Part of a small language model's weights: tied embeddings, attention and MLP in parallel.
Each number is 128 + 24 x the weight over its row's rms, rounded and kept within 0 to 255. Layers, rows and columns count from 0. The size above them is the row's rms in percent of the matrix's.

# layer 5 MLP gate, 256x128, rms 0.193, rows 19-36, columns 0-127
size [ 90  96  97  96 109 104  91 102 102  93  98 100  92 100 104  96 100  99]
[[112 107 115 115 155 126 127 125 156 146 145 121  95 103 108 135 164 133 164 199 161 145 137 161 172 104 121 124 151 158 156 164 137 152 132 117 149 115 104 159 143 137 144 147 138 112 150 106 157 105  99 133 102  97 102 154 113 118  92 107 145 154 146 152 157 138 129 120  97 107 174 120 142 166 140 125 129 127 135 156 118 116 123 159 113 134 101 150 130  78 152 161  92 108 148  94 149 190 160 151  94 105 120 138 169  92 124 122 177 126  91 124 125 114  96 125 110 135 119  85 137 117 131 126 112 106 109 160]
 [ 99 153  93 143 135 110  88 115 135 100 136  92 139 122 153 100 142 168 132 142 147 126 140 127 115 106  95 133 130  80 125 148 124  89 121 125 125 107 117 169 125 125 106  91 168 140 155 128 135  80 134 159 153  90  82 157 108  76 144 140 168 140  81 122 127 135 173 140 131 130  99 135 159 149 120 101 121 144 156 112 109  79 126 149 151  81 107 164 140 120 142 130 124 127 144 163 143 133  92 120 156 128 106 110 113  63 132 124 164 101 130 126 133 165 137 141 137  98 139  95 114 121 104 115 106  95  90 118]
 [103 154 128  76 144 184 117  96 118 135 137 113 141 127 117 104 151 170 117 130 131 145 137 117 113 141 123 135 102  79 103 113 188 128 150 100 142 125 154 152 123 142 131 148 127 144 115 133 107 159 165 130  96 101  96  91 105 162 101 112 170 146 130 139 144 116 147 140 139 161 173 146 119 152 135 167 113 127 127 118 126 114 128 151 140  78 144  83 103 143 173 109 150 115 118 113 186 140 153 106 131 128  90 149  98  72 133  95 152 109 107 125 104 154 137  95 160 123 133 120 111  89 124 120  97 154 113 130]
 [139 185 143 112 135  74 149  91 118 152 106 141 181 134 156 133 129 120 110 116 134 164 117  90 151  85 155 121  92 128 103 136  77  92 144 145 109 119 117 177 153 115 130 156 117  96 115  87  88 102 173 100 118 124 130 116 129 138 141 127 156 126 115 115 141 105 156 142 130 121 124 147 107 133  94 180 144 131 132 151  95 134 121 115 118 109 109 154 138  92 133 152 119 174 118 102 132 122 118 130 129 143  68 130  92 137 128  99 189 119 143 107 136 127 147 117 130  95 114 167  93 142 138 140 104  96 149 138]
 [164 115 132 122 147 126 142  57 111  95 150 106 110 174 142 133  78 128 122 155 131 105 122 124 134 109 105 115 143 124 137 194 121  93 134 120  63 105 130 151 128 129 154 108 103 117 155 138 136 128  77 173 131 128 129 123 124 129 126 173 184 110 108 141 163  92 102 130 108 100 122  85 123 148  73 112 156 147 122 138 150 127 117 135 115 126 142 115 154 135 117 120  98 142 156 100 136 154 161  95 107 143  79 112  98 170 121 111 136 129 137 130 149 142 103 140 114 134 160 125 135 117 126 153 143 142  97  88]
 [130 152 144 147 131 137 131 157  75 161 130 147 118 112 169 125 133 136 132 112  91 130 149 114 145 100 113 107 134 139 127 132 129 112 110 161 142 153  92 100 105 143 127 128 180 131 138 130 146  86  75  90 125 133 125 131 152 139 123 133 144 130 153 105 143 168 138 101 109 117 109 104 145 131 171 108 177 120 205 112 135 193 134 108 158 169 109 121  79 101 129 134 117 110 133  98  81  77  86  97 102 121 132 142 120 127 117 112 125 135 139 151 117 127 103 118 163 129 144 137  85 110 164 101 125 124 130 103]
 [ 95 133 108 112 139 118 134  84 121 134 135 127 111 113 114 155 139 156 104 124  83 119 148 132 100 153 109 163 127 128 131 148 121 124 116  95 125  85 141 150  86 133 134 120  97 102 149 119 109 132 137 125 189 117 123  90 189 132 131 105 104 137 174 128 135 117  96  97 149 106 130 119 124 110 131 157 117 129 109 144 112 148 110 132 137 113  31 144 146 137 120 114 146 114 147 136 105 157 150 111 120  88 160  96 140  95 133  96 116 171 128 186 133 156 145 132 120  95 128 183 137 153 145 141 110 131 140 173]
 [172 127 147 158 106 122 213  98 121 141 140 129 133 108 145 111 111 177 108  92 122 155 130 141  65 158 117 136 165 106 113 103 172 140  94 133 111 121  94 116 130 163 122 167 103 133 133 154 140 102 131 140 132  80 137 164 137 171 140  98 130  92 124 103 145  94 124 132 147 138 169 169 100 111 137 138 130 140 131 112 134 136 172 155 109 134  89 122 131 149 131 132 122 119 142 122 122 164 146  89 131 103 142 111 157 123  91 137 118 157 181 109 131 119 143 113  93 117  85 122 109 138 145 152 141 109 121 133]
 [115 124 125 143 153 146 164 134 112  94 101 112 118 122 118 157 173 129 136 145 110 134 126 113 106 126 152 169 132 143 147 136  87 125 143  93 115  93 160  96 121 125 145 119 127 135 148 143  87 130 142  84 131 160 125 152  91 158 111 149 105  89  99  85 126 129 107 110  85 139 104 128 120 128 126 107 136 124 156 120 175 145 133 125 125 124 118 136  57 119 139 107  90  91  95  88 100 146 123  86 100 116 144 118 106  83  64 106 137 112 120 110 141  79  92 172 113 114 123 133  88 131 108 120 153 107 122 143]
 [104 139 150 132 159  91 168  99 102 142  89 141 164 120 142 147 142 130 126  82 114 162 106 109  96 164 135  82 164 114 131 114 109 109 139 123 119  91 118  97 125 129 111 173 124 151 144  78 144  96 136 129  97 118  99 105 181 139  86 120 117 144 155  85 138 141  97 116 129 133 153  99 146 149 154  97 139 120 158 171 143 129 109 123 157 154 133 142 102 127 118  85 139 125 106 135 107 125  89 156 134 121 171 114 157 130 151 116 133 120 122 113 157 140 160 110 146 156 152 125 134 105 126  98 164  85  74 134]
 [ 91 153 122 136 143 143 136 156 170 155 128 111 135  95 138  74 124 136 118 138 117 128 150 153 132  91 169  81 165 151 122 129 102  62 135 132 152 113 156 103 118  90 123 123 128 142 122 126 156 152 121 121 117  79 119 112 131 153 138 141 131 159 114 162 128  63 124 111 153 146 114 127 129 148 152 114 139 147 151 130 158 153  89 100 137 128 112 185 115 146 138  87 123 146 125 134 155 135 112 149 116 149 123 108  65 102 137 114 151 146 137 105 162 117 119 137 117 104 183 119  99 146 108 162 109 116  84  98]
 [119 157 151  95 107 129 166 129 114 123  88 118  96 131 118 134 139 135 171 132 156 147 138 185 134 106 118 141 178  76 152 144 143 137 125 124 129 149  78 129 123 154 148 111 141 140 132  93 143 155 109 125 137  98 112 126 114 183 161 130 131 153 135 134 157 125 172  95 119 144 175 159 158 124 137  89  78 151 155 125 143  95 144 123 138 114 112 114 133 137 137 145  74  46 148 146 130 126 102 140 156 120 112 103 124  78 139 151 139 161 152 106 128 144 119 115 138 144 128 112 118 133 117 131 134 115 152  83]
 [144  89 142 121  90 112 157 137  98 133 115 133 136 120  89 110  76 125 148 147  86 131 110 138 171 124 120 134 132  76 158 145 179 104 142 119 146 102 112 112 102 118 138  80 112 143 132 112  78 104 113  87 138 134 114 149 138 182 107 160 182 111 102 129 109  93 124 124 141 168 101 131 134 163 105 109 140 152 177 132 117 108 123 124  90 174 188 105 155 139 125 129 125 146 126 118 127  91 119 108 157 163 122 113 126 112 110  94 124 126 106 110 128 106 112 100 137 165 151 137 136 130 136 124  99 143  97 118]
 [ 87 123 134 113 162 143 121 107 147 158 111 122 143 133 136 144 132 156 135 150 184 144 141 140 118 110  96 143  98 132 125 188  96 129 141 127 131 118 111 164 138  88 117 162 130 118  84  91 120 116 136 112 110 140 140 122 161  91 186 167 119 140 148 164 162 109 140 146  95 138 173 156 124 107 121 120 127 169 114 110  86  93 126 104 156 119  80 130 129 105 166 125 148 150  96  88  94 142 141 160 153 183 142 136 117 128  97  93 131 152 142 123 150 143 144 122  90 124 127 144 106 124 103 129  89 114 153 124]
 [117 135  92 109 143  89 130  99 100 100 144 134 161 138 168 109 157 107 128 130 120 137 124 126 131  97 112 103 102 124 121 134 155 139 125 155 142  80 180 137 136 114 124 158 100 120 145 158 151 111 113 164 172 141 139 120  85 129 134 148 121 102 139 128  75 135 111 116  94  91 148 140 162 142 165 102 124 120  92 112 114  79 115 123 160 112 142 119 109  96 123 138 120  61 111 100 136 155 146 142 110  84 125 117 133  82 153 140 104 122 138 171  84 109 134 147  95  99 142 136 121 107  75 103 159 124 144 118]
 [ 92 146 141  89 165 119 133 105 112 112 146 143 121  73 117 131 127  97 155 133  99 140 147 111 139 127 157 137 154 164  90 137 143 135 161 163 127 113 128 101 161 114 149  97 148 143 115 108 171 123  83  84 106  99 172 105 105 126  89  88  97 108 128 118 151  62  99 144 125 107 102 120 128 152 106 156 145 130 166  93 147 135 124 100 107 139 119 145 158 113 130 129 137 161  87 171 121 119 140 138 159 134 134 167 132 144  92 105 130 113 119 126 156 163 125 130 165  96 147  95 124 130 147 136 134 143 175 131]
 [147 147 101 103  90 158 128 111 144 101 148 137 124 139 151 126 167 153 130 180  95  99 134 118  95 157 106 159 114 163 108 162 108 113 120 139 181 108 162 116 136 166 151  72  95 100 124 146 121 139 152 135 109 144  95 134 148 107 118  88 152 143 122 161 130 138 101 147 131 159 152 127 126 120  71 111 131 100 126 105 127  96 128 144  95 102 153 175 128 137 143 138 152 132 110 117 119 139 184 118  85 130 100 107 121 139 135 143 120 157 124 151 151 159 133 124 107  95  94 123 167 101 104 146 106  96 121 167]
 [130 174 121 122 120 122 144 138 142 141 124 158 139  86 124 126  84 174 149 143 116 158 148 166 107  71 155 108 146 147 161 134 100 100 106  90 169 130 118 173 125 130 129 111 132 127  88 140 154 121 112 124  74 128 132 110 149 123 142 127 188 133  72 152 111 125 169  99 134 157 137 102  82 156 116 140 146 129 132 149 192 140 153  97 117 144 127 153 132 107 179 159 110 142 148 100 110 132 153 136 118  94 127 110 152 149 155 117 117 139 134 119 143 123 144 156 127  98 132 111 115 104 154 119 134  90  98 118]]
# layer 5 MLP up, 256x128, rms 0.199, rows 19-36, columns 0-127
size [101  93  97  98 104 102  90 103  99  92  94  98  99 112 106  90  93 100]
[[140 122 155 112 161 155 137 164 133 148 126 154 140 132  91 125 126 154  96 126 100 132 141 144 127 136 165 107  96 120 110 169 149 102 105 176  93 128 151 103 109 126 162  91  84 110 116 148  99  98 170 141  90  92 157 156 139 142 105 119  75 122 114 164 136 109 152 101 125 121 111 125 162 112 150 177 113 178 124 116  87 144 141 144 119 123 134 109 104 130 123  75 140 126 154 169 125 131  98 121 128 132 161  94 150 151 137 131  86 110 154 102 139 135 138 115 148 106 118 106 163 117 102 111 128  93 108  85]
 [156  85 156 110 119 138 106 159 156 152 163 134 112 124 100 138 159 132 135 122 101 109 171 157 138 105  85 122 144  97 109 124 135  91 142 167 152 181 102 148 125 134 129 153 119 134 118 124 137  99 106 114  91 152 118 126 156 110 135  70 169 146 130 121 163 114 100  69  99 132 124 108 104 118 128 147  99 117 121 145 140 112 101 130 175 141 137 195  98  95 127 134 138 155  89 140 137 113 120 113 162 167 127 113 161  84 128 124 149 115 173 113 120 122 139 164 150 140 128 122 139 125 140 109 113 123 148  81]
 [ 90 123 125 147 140 123 136 131 121 152  96 167 134 127 159 102  89 123 105 138  88 144 119 106 117 112 134 109 141 149 109 155 130 153 145 123  89 150  97 149 132 140 136 119 131  93  81 130 127  83 122 156 140 171 156 100 136 133 157 137 145 176  99 131 130 188 160 108 138 159 111 112  88  98  91 105 140 119  65  96 120  99 108 138  72 135 117 128 112 107 142 186 121 124 128 146 149 124 114 158 160  99 139 162 130 129 149 127  92 131 137 138 106 115 111 144 113 131 108 152 170 152 134  96 148 169 109 143]
 [135 171 140 127 135 112 145 101 174 144  84 131  72  97 144 124 170 128 116 126 165 171 136 149 126  86 118  90 101 117 141 123 116 137 116 141 115 154 120 185 144  97 105 154 146 125 110 117 164  92 149 164 102  94 134 101 130 137 104 165 191 134 112 110 124 116 159 180 116 132 136  94 134 187  95 114  84 131 130 109 104 106 140 135 125 106 116 138 137 136 112 140 128 144  93 111 136 142 122 170 124 145 148 112 115 142 104 116 142 149 119  76 145 111 123 130 103 104 141 147 115 144 137  96 129 109 128 175]
 [113  74 114 120 145 130 145 131 111 106 138 136 134 141 141  93 121 116 131 133 160  97 112 132 157 133 133 160 108 144 158 135 116 120  86 134 144 132 132 148 154 140 104 167 158 175 146 112 159 127 112  94 113 146 111 101  95 175  80 115 129  98 132 135 168 129  81 111 144  99 132 160 156  82 101 121 127 121 106 123 117 156 103 134 136 122 151 129 147 165 145 106 115 125 112 133 105 113 113 142 125 196  67 144 139 166 131 121 148  99  89 159  86 143 101 133 114  91 107 144  87 122 122  76 151 137 137 113]
 [119 119 149 103 146 111 141 132 129 153  74 131  84  96 167 135 145 141  81  61 111  97 110  88 108 164 107 127 138 108 123 117 109  98 155 182 134 116 117  96 124 102  95 122 115 149 132 100 116 101  95 119 115 164 124 100 112 144 135 106 130 142 139  99 103 162  99 121 150 136 106 120 147 108  93 133 147 147 155 127 125 167 136 140 115 143 117 109 132  85 118 107 109 155 160 140  79 109 132 132 126 125  88 142 162 107 172 141 125 124 177 124 110 117 123 148 123 170 123 101 114  74 155 106 165 124 125 136]
 [127 127 150 129 134 153 109 101 140 116 138 134 147 117 104 131 157 133  88  95 172 119  85 138 111 109 150 164 118 105 128 130 145 132 143 140 140 156  95 120 124 145 138 123 157 160 132  88 149 135 122 117 150  91 130 133  90 107 151 117 135 125  87 108 134 149 118 141 109 137 129 106 225  75 127 148 142 127 130 132  98 137 150 144 148  98 121 103 108 180 166 139 101 104 155 155 141 104 132 121 136 157 123 127  90  81 115  99 164 125 124  76 141  87 124 123 146 113 149 113 145  99 145  98 109 116 177  94]
 [ 91 123 126 146 143 131 127 131 119 125 124  76  84 198 109  99 126 102 139 128 155 134  97 149 148 153  99 105 149 131 127 127 123 129 123  82 122 162  90 110  92 119 101 107 100  93 115 109 111 147 108 137 108 107 112 180 125 162 123 154 153  99 118 131 142 103 121 146 140 125 102 161 168 164 108 140 115 155 101 103 104 103 105 172 166 141  82 159 133 139 118 126  91 144 127 147 100 132 143 116  94 113 179 131 112 130 110 142 147 123 156 140 156  72 152 138 124 129 140 147 151 137  97 145 152 159 163 131]
 [116 122 115  96 141 129 134 148 136 132 147 126  89 155 140 152 123 203 172 129 141  95 158 126 132 133 129 162 119 138 138 111  48 122 121 135 128 111  77 104 150 144 117 175  48 121 129 152 133 138 153 111 127  97 103 130 121 128 148 129 118 164  92 106 151  88 119 157 112 142 104  86  98  86 131 129  92 119 126 137 145 129 131 140 112 158 128 150 110  95 136  85 158 138 109 134 130  82 112 125 155 126 111 126 106 142 112 104 135 137 129 140 114 138  82 141 117 154 130 104 104 135 140 134 184 118 123 110]
 [110  95  86 145 116 130 135 166 120 133 156 155 146 134 174  95  50 102 139 137 132 162  83 167 175 148 111 127 136 149 124 104 143 151 125 153 102 139  89 113  92 118 112 109  87 148 155 119 133 143 149 126 144 126 165 139 109 101 136 127  99 100 100 135 153 117 122 114 116 145 124 108 110 133 155 166 129 166 151 112 123 118 162 128 133 104 128 123 159 139 153 147 118 169 114 122 181  90 158 122 111 153 159 169 158 109 127 125 137 117 125 175 115 120 103 126 133 115  97 134 144 122 175  80 128 100 128 120]
 [ 92 146 180 115  88 152 154 108 150 117 128 140 119 122 146 118 117  74 121 101 172 139 198 102 140 130 147 113 152 140 108 123 120 104  92  93 136  88 112  93 149  72 114 134 118  86 142 117 101  95 128 122  93 107 115 130 100 122  99 120 107 142 124 133 146 115 150 168 137 137  97  88 141 152 155 131 103 109 140 107  96 158 142 129 144 121 103  88 107 139 168 101 146  86 128  98 171 112 150  97 122 138 144 135 127 145 150 111 129  87 101 144 123 132 135 162 123 140  98 150 123 164 144 134 109 116 167 135]
 [157 142 165 121 129 144 116 124 119 133 150 139 158 124 146 122 145  87 165 105 141 134 119 157 138 138 119 150 119 129 119 125 102 111 162  92 138 136 131 107 153 103  85 177 137 143 137 149 132 146 102 162 148 116  93 126 177 158 111  99 156 136 144 124 135 124  63 137 115  89 192 157 121 110 141 144 114  91 132 106 149 153 155 136 129  83 143 113  80 173  99 153 139 163 125 122 148 143  86 153  79 156 160 127 121 111 103  90 112 129 167  89 132 125 152 114 144 119 130 143 106 113  93 111 122 127 142 158]
 [134 159 139 118 114 140 130  98  99 132  89 156 152 135 124  84 119  82 142 140 155  86 121 116 142 155 150 125 150 158 188 106 145 108 100 104 127 149 110 100 125 182 121 130  88 131 155 162 141 124 159 133 159 133 171 121  84 133 118 167  94 137 115 116 143 135 166 157 130 117 140 126 129 149 123 143 154 155 126  95 109 142 150 115 167 105 134 139 117 112  96 125 120 149 128 145 153 112  96 126 151 145 140 116 173 144 147 149 148 136  99 122  95 135  97 172 137 128 138 174 120 157 134 144 117  58 127 178]
 [132 139 132  97 123 116 123 123 136 149 128 150 142 149  98 113 130 102 144 117 147 145 105 110 148 149 141 168 107  85 112  92 105 147 133 129 126 135 113 145 154 139 114  97 170  90 100  95 149 125 121  83 123 126 107 140 120  95  96 114 128 154 150 124 135 119 120 151 154 155  99  62 126 171 133 122 132 129 158 171 150 163 142 127 138 195 147 152  98  91 123 158 155 128 125 110  81 118 160 153 162  97 105 142 131 159 104 146 138  99 126 138 137 120 126  85 146 106 177 132 132 129 196 144 138 108 127 162]
 [123 107  93 140 164  73 101 132 160 116 124 129 112 125 125 156 127 160 138 110 128 128 103 108 132 113 125 110 125  90 111  88 133  88 131 107 130 122  91 145 151 133 142 108 118 132  99 115 121 140 142 103 139 109 128 149 129 121 162 125 160 121 149 169 179 142 131 148 126 164 163 126 182 115 135  97 172  97 130 153 112 141 160 109 143 126 100 140 132 111 128 109 126  90 133 158 150 113 147 107 181  67 145 111 119 162 120 164 131 148  59 158 109 129 159 102 144 110 155 110 118 114 104  94  88 141 113  83]
 [155  94 106  94  79 120 104 136 111 124 137 116  78 133 136 109 119 129 134 106 126 115 142 123 148 114 100 136 119 112 151 129 133 166  83 149 134 126 168 161 153 118 145 106 131 151 130 121 165 106 116 100 159 142 147 154 150  86  90 133  86  90 127 140 125  72 118 139 138 147 163 154 146 152 115 155 160 158 121 139 128 151 107 123  92 134 139 140 152 149 112 159 166  79  97 127 137 104 144 124 171 152 110 132 119 112 125 153 136  61 127 119  77 157 144 182 138 121  86 158 122 115 136 133 109 138 135  99]
 [117 134  87 159 129 122 158 128 154 144 162  84 128 106  75 134 141 174 156 144 124  91 123 165 108 102 152 118 160 162 161 177 114 114  93 101 133 131 133 127 132  88  97 167 125 130 144 103 162 118 155 147 105 140 126 132 124 140 116 144 127 183 132 141 127 156 104 116 141 118 132 123 134 159 113 114 126 140 118 132  90 136 159 157 114 129 126 180 180 175  91  95 131 118  82 145 130 116  96  64 125 131 106  96 167 125 133 133 143 120 126  86 104 102 103 113 129 118 108 122 148 133 109 146 153 133 146 114]
 [124 124 106  92 129 100 105 145 127 110 111  96 180 136 128 102 101 137  99 120 115 140 142 123 130 118 170 112 176 135 125 153  99 148 185 141 143  99 148 137 134 127 109 142 135 145 129 126 173 183 106 112 115 109 181 147 102 138 134 136 109  90 148 114 161 103 141  97 147 146 128 118 131 151 116 117 151 143 119  72 182 125 122 121 120 112 136 146 169 158 135 117 139 116 118 136 146 130  93  72 151 135 170 149  91 114 149 146 105 153 123 182 138 158 126 139  82 154 120  94 154 142 151 150  99 139 104 108]]
# layer 5 MLP down (transposed), 256x128, rms 0.133, rows 19-36, columns 0-127
size [ 96  94  96  99 104 107  90 102 100  91  96  96 105 108 105  96  91  95]
[[132 134 140 146 137 158 169  93  88 106  80 127 106 104  98 139 132 101 151  73 110  74 145 106  89 140 118 141 163  93 153 132 106  87 125  98 144 110 147 168 121 130 130 107 157 100 134 148 132 131 125 139 126 146 143 139  87 115 101 122  88 112 132 113 164 125 106 106 137 160 134 125 115 114 103 147 141 119 136 135  72 136 111 120 142 178 170 123 155 111 106 163 133 134 136 116 110 106 131 126 161  95  95  80 135 129 142 164 135 130 127 102  66 142 126 114 146 126 113 135 110 154 105 138 114 143  97  74]
 [ 87 147 159 174 102 116 130 103 118 127 114 153 122 122 103 125 125 149  96 135 126 114 106 151 160 180 108 112 135 105 132 167 159 159 144  81 119 123 149 101 134 131 146  91 198  75 141 137 127 103  98 126 124 114 109 159 117 125 117 110 132 175 131 129  91 106 136 144 154 140 162 139 120  83 181 113 144 135 149 135 125 121 153 159  95 128 138  74 118 112 150 142 119 109 150 152 130 150 133 141 116 115 152 127  65 112 143 127 112 143 117 115 148 111 117  99 156 101 145  92 163 114 120 106 166 170 137 129]
 [ 88 113 124  89 126 104 149 148 100 109 123 145 153 107 105 178 138 142 136  99 143 130 171 153 108 136 121  92 130 104 129 128 154  93  76 111 138 113 115 110 144  89 127 141 126 181 136 125  91 106 115 122 116 126  99 120 129  84  89 146  64 134 131 128 163 126 130 110  69 147 128 171 102 116 168 132 137  34 101 100 115 116 153 120 132 148 126 147 162 124 114 114 160 126 105 156  98 148 138 109  90  99 115 110 144 114 151 136 131 122 150 134 123 112 130 140 135 121 106  97 126 113 133 118 145 104 142 124]
 [177  89 160 145  94 132 141 142 125  91 142 122 126 119 165 120 116  84 116 137 105 141 142 113  81 117 137 128 147  98 111 133  74 140 110 104 132 176 102 125 127 124 145 133 104 191 189 121 131 154 117 153 135 128 103 135 158 145 172 119 120 106 165 130 109 174 130 125 121  99 120 148 152  96 144 113 110 137 129 127  99 122  86 128 140 133 109 170 133 141 153 119 122 199 132 107 127 142 142 129 139 142 155 143 128 100 127 152 120 137 114 112 129 157  91 181 156  78 132 137 162 123 140 126 127 127  89  97]
 [151 135  70 106 164 132 159 121 149 148 151 187 133 117 131  92 140 112 145 135 153 112 115 124 139 126 153 112 139 116  75 135 114 135 150 152 130  97  84 110 132 145  93 160 127  94 119 102 144 147 121 118 123 118  99 118 175 148 154 132 134 118 100 118 125 129 145  81 109 139 134 123 156 101 105 120 144 163 149 190 147 115 115 131 192 148 163 109 136 111 150 157  80 182 122 119 102 141 113 109  88 172 143 136 154 105 126 124 167 116 102 136 126 127 127 131 100 118 152 125 167 158 154 143 149 150 120 125]
 [102 121 103  83 122  88 118 117  95  88 141  96 129 121 131 132 111 134 122  87 101 164 162 107 128 127 115 137 111 130 107  86 102 161 155  97 100 179 131 145 127  95 122 123  85 140 116 116 162 124 166 120 150 144 145 159 131 185 159 126 108 134 112 112 139 114 132 134 104 115 118  99 149 127 137 151 114 165  79 157 129 109  87  97 114 155 154  90 154 140 121 145 134 141 184 117 147  74 137 117 102 137 154 164 130  90 101 127  99 118 154 146 119 149 104 117 128 126 129 180 129 153 101 126 154 104 116 132]
 [157 142 123 114 112 100 106 119 156  92 167 102 162 122 135 155 129 142  96 110  90 134 138 130 124 123 109 123 113 140 112 130 104 143  79 149 144 117 144 152 140 131 135 157 123 121 163 121  99  97 128 123 115 154 124 141 135  96 193  93 106 129 134 125 107 126 125 143 132 140 137 150 121 128 114 118 117 150 102 112 141 151 133  85  62 136 104 112 121 126  91  88 137 136 129 166 136 141 177  95  79 105 144 144 105 161 132  98 122 140 150 133 155 132 132  91 134  68  58 146  83 164  99 157 130 135 124 159]
 [102 107 118 152 153 102  84 151 109  92 178 146 116 114 127 111 122 145 140 128 110 132  98 105 139 144  98  95 131 127 129 148 125 151 140 165 157 156 116 112  95  80 133  99 160 133 124  98 156 130 144 126 104 135 135 115 131  99 139 160  84 141 176 127  58 125 129 112  95  86 130 124  83 133 170 124 130 144 146 120 115 121 175 184  93  88 136 126  99 117  99 122 145 146 113 101  82 110 158  98 123 156 107 153 148 129 142 130 137 134  86 134 118 136 157 148 118 149 136 137 149 147  85  88 132 129 120 138]
 [129 120 132 110 130 125 155 109  85 109 135 125 140  85 140 137 153 140 123 147 102 159 148 135 105 164 122 129 112 149  98  96 144 119 160 118 154 144 156 133 100 113 109 137 144 101 110 171 150 124 162 122 120 112  95 132  83 105 118 132 148 100 145 164 156 150 155 125 145  71 188  93 131 145 146  91 111  88  86 129 163 141 136 104 147 136 141 149 143 102 147  97 142  79 131  71  96 115 152 128 126 129 143 104 142 101 138 138 146 124 118 108  85 127 104  91 142  89 118  80 123 118 153 144 109 103 141 172]
 [ 86 146 165 172 143 119 165 119 158 116 127 113 132 117 132 138 160 105  98 108 131 158 103  93 131 130 149 106 119 122 116 160 141 159  67 186  99  64 173 138 118 127 146 144 128  95 100 107 131 130  86 135 120  99 130 160 139 161  95 113 146 106 120 102 155 155 137  68  90 112 122  91 134 105 122 140 114  97 145 132 142 168 134 138 144 165 157 102 117 114 104 123 156 116 152 151 140 145 118 138 137 136 150 147 127 138 130 100 140 132 167 160 156 122 159 130 110 114 105 119 132 149  89 164 134 138 120 161]
 [112 145 109 149 167 108 125 115 131  95 138 123  95 109 162  67 112 104 140 145 129 106 107 155 103 141 141 132 120 124 122 155 121 149 128 120 169 152 139 145  80 121  98 164  97 104 125 140  77 184 104 129 103 131 130 125 152 131 157 125 144 140 142  94 135 139 131 107 116  78  98 110 113  96  87  88 157 116 117 152  98 141 132 115 126 124 115 141  94 159 145 194  94  94 109  86 121 128  97 156 159 138 126 152 126 142 152 122 142 169 138 119 140 162  86 161 114 151 140 142 129 102 104 142 121 111 102 156]
 [159 107 111  92  92  91 146  96 109 148 151 187 106 139  80 149 129 121 138 148  94 108  99 151 104 131 117 146 124 126 134 111 111 144 128 179 129 125 133 135 127 125 126  98 146 132 150 157 102 115 129  99 111 109 119 121 123 129 113 150 141 128 106 135 126 104 160 153  99 111 100 159 127 107 122  54  98 159 145  88 127 138 164 152  94 147 145 168 101 143 114 124 104  70  79 111 103 117 133 146 122 141 148  92 142  87 112 106 167 112 125 119 137  84 125 133 159  82 115 122  97 148 152 143 144 134 149 111]
 [161 145 152 124 137 141 143 129 117 107 147 184  96 112 116 155 131 103 157 133 106 155 144 119 120 137 143 105  96 137 103 132 118 162  88 134 132 145 183 108 160 110 129 147 101 115 136 137 116 144 140 158 132  73 155 137 109 136 126 146 141  90 148 174 126 150 101  80 145 106  94 112 133 161 126  90 114  84 205 106 124  86 125 116 116 156 128 136 166 136 144 105 117  98 139 131 121 109 147 109 124 137  96 104 129 132 125  96  96  89 156 129 153 166 132 101 143 108 151 127  82 131 108 118 126 137 182 118]
 [147 113 152 100 137 156 141 116 140 137 103 126 126 126 103 137 140 112 156 124 127 107 111 114 122 126 109 119 179 156  79 108 164  88 163  96 117 193 182 107 102 161 143 167 121 126 129 155 148 121 125 120 143 146 108 168  99  74 122 150 141 152 134 111 120  87 129  83 121 128 119 139 113 111  96 121 118 149 124 152  92 159  99 126 155 142 129 113 147 163 120 118 171 104 158 141 140 113 122 118  91 102 110 115 115 154 172 101 136  92  78 118 132 107 170 134 116 140 115 105 154 124 153  79 130  97 141 136]
 [129  93  91 103 145  90 178 105 142 138 168 116 137 135 113  89 138 140 131 131 162 155 137 110  80 135 155 165 129 144 149 127 130 152 173 124 120 121  87 142 125  90 157 126 117 131 119 132 149 118 139  86 103 118 140  90 156 142 132 108 107 117  96 103 141  96  82 137 114 115 136 109 162 100 107 142  81  75 112 155 158  97 142 148 116 193 150 144 113  97 136 152  98 130 163 118 121 146 104 159 129 142 114 148  95 112 123 156 144 115 133 129 111 100 115 181 110 144 117 105 140 109 101 108 127 163 155 123]
 [109 119 150 143 155 102 169 155 104 119  94 114 151  96 153 102 129 143 133 152 185 162 103 139 143 151 113 121  89 152 156  78 112 122 130 127 146  60 121 123 154 155 122 138 169  88  93 140 144 112 129  83 119 142 127 109 181 143 106 163 156 143 105 121 145  90 140 140 163 151 131 127 123  99 122  90 129 139 142 130 143  99 116 143 149 116 125 146 171 168 134 138 119 136 149 149 167 116 106 137 140 132 135 106 141 135 145 101 125 179 134 162 126 173 104  84 108 158 140 113 120 117 123 144 109  97 117 161]
 [151 117 147  87 102 148 146 137 148 130 137 147  93  86 115 144 160 136 170  98 122 170 134 156 154 169 110 132 133 129 156 148 129 148 156 131 148 137 153 139 137 127  98 147 132 120 166 143 168 120 102  70 130 163 132 122 110 105  44 137 167 115 103 149 148  99 140 128 149 141  87  97 155 125 111 142 138 145 161 115 130 175 150 126 137 157 149 151 150 145 161 133 125 121  80 116 124 138 138 129 145 130 132 120 118 132 132 131 117 152 137 138 136  82 118  82 188 110 108 148  80 143 152 118 128 129 163 129]
 [120 175 127 156 188  90 115 104 124 120 138 133 108 132 103 142 147  98 171 162 133 158  98 123 116  87  96 128 125 118 142  84 137 126 149 170 137 100 140 120 132  86 130 119 123 105  94 147 154  96 111 166 100  68 130 102 113 133 132 135 142 184 145 103 107 120 127 133 156 184 112  95  85 113 111 148 117  95 117 122 107 136 136 157 120 131 138 120 108  92 163 153  98 109 128  76 154 155 129 114 146  91  99 119  99 132 157 101 120 136 140 129 131 144  97  90 128 104 123 155 129 120 140 141 157 154 123 135]]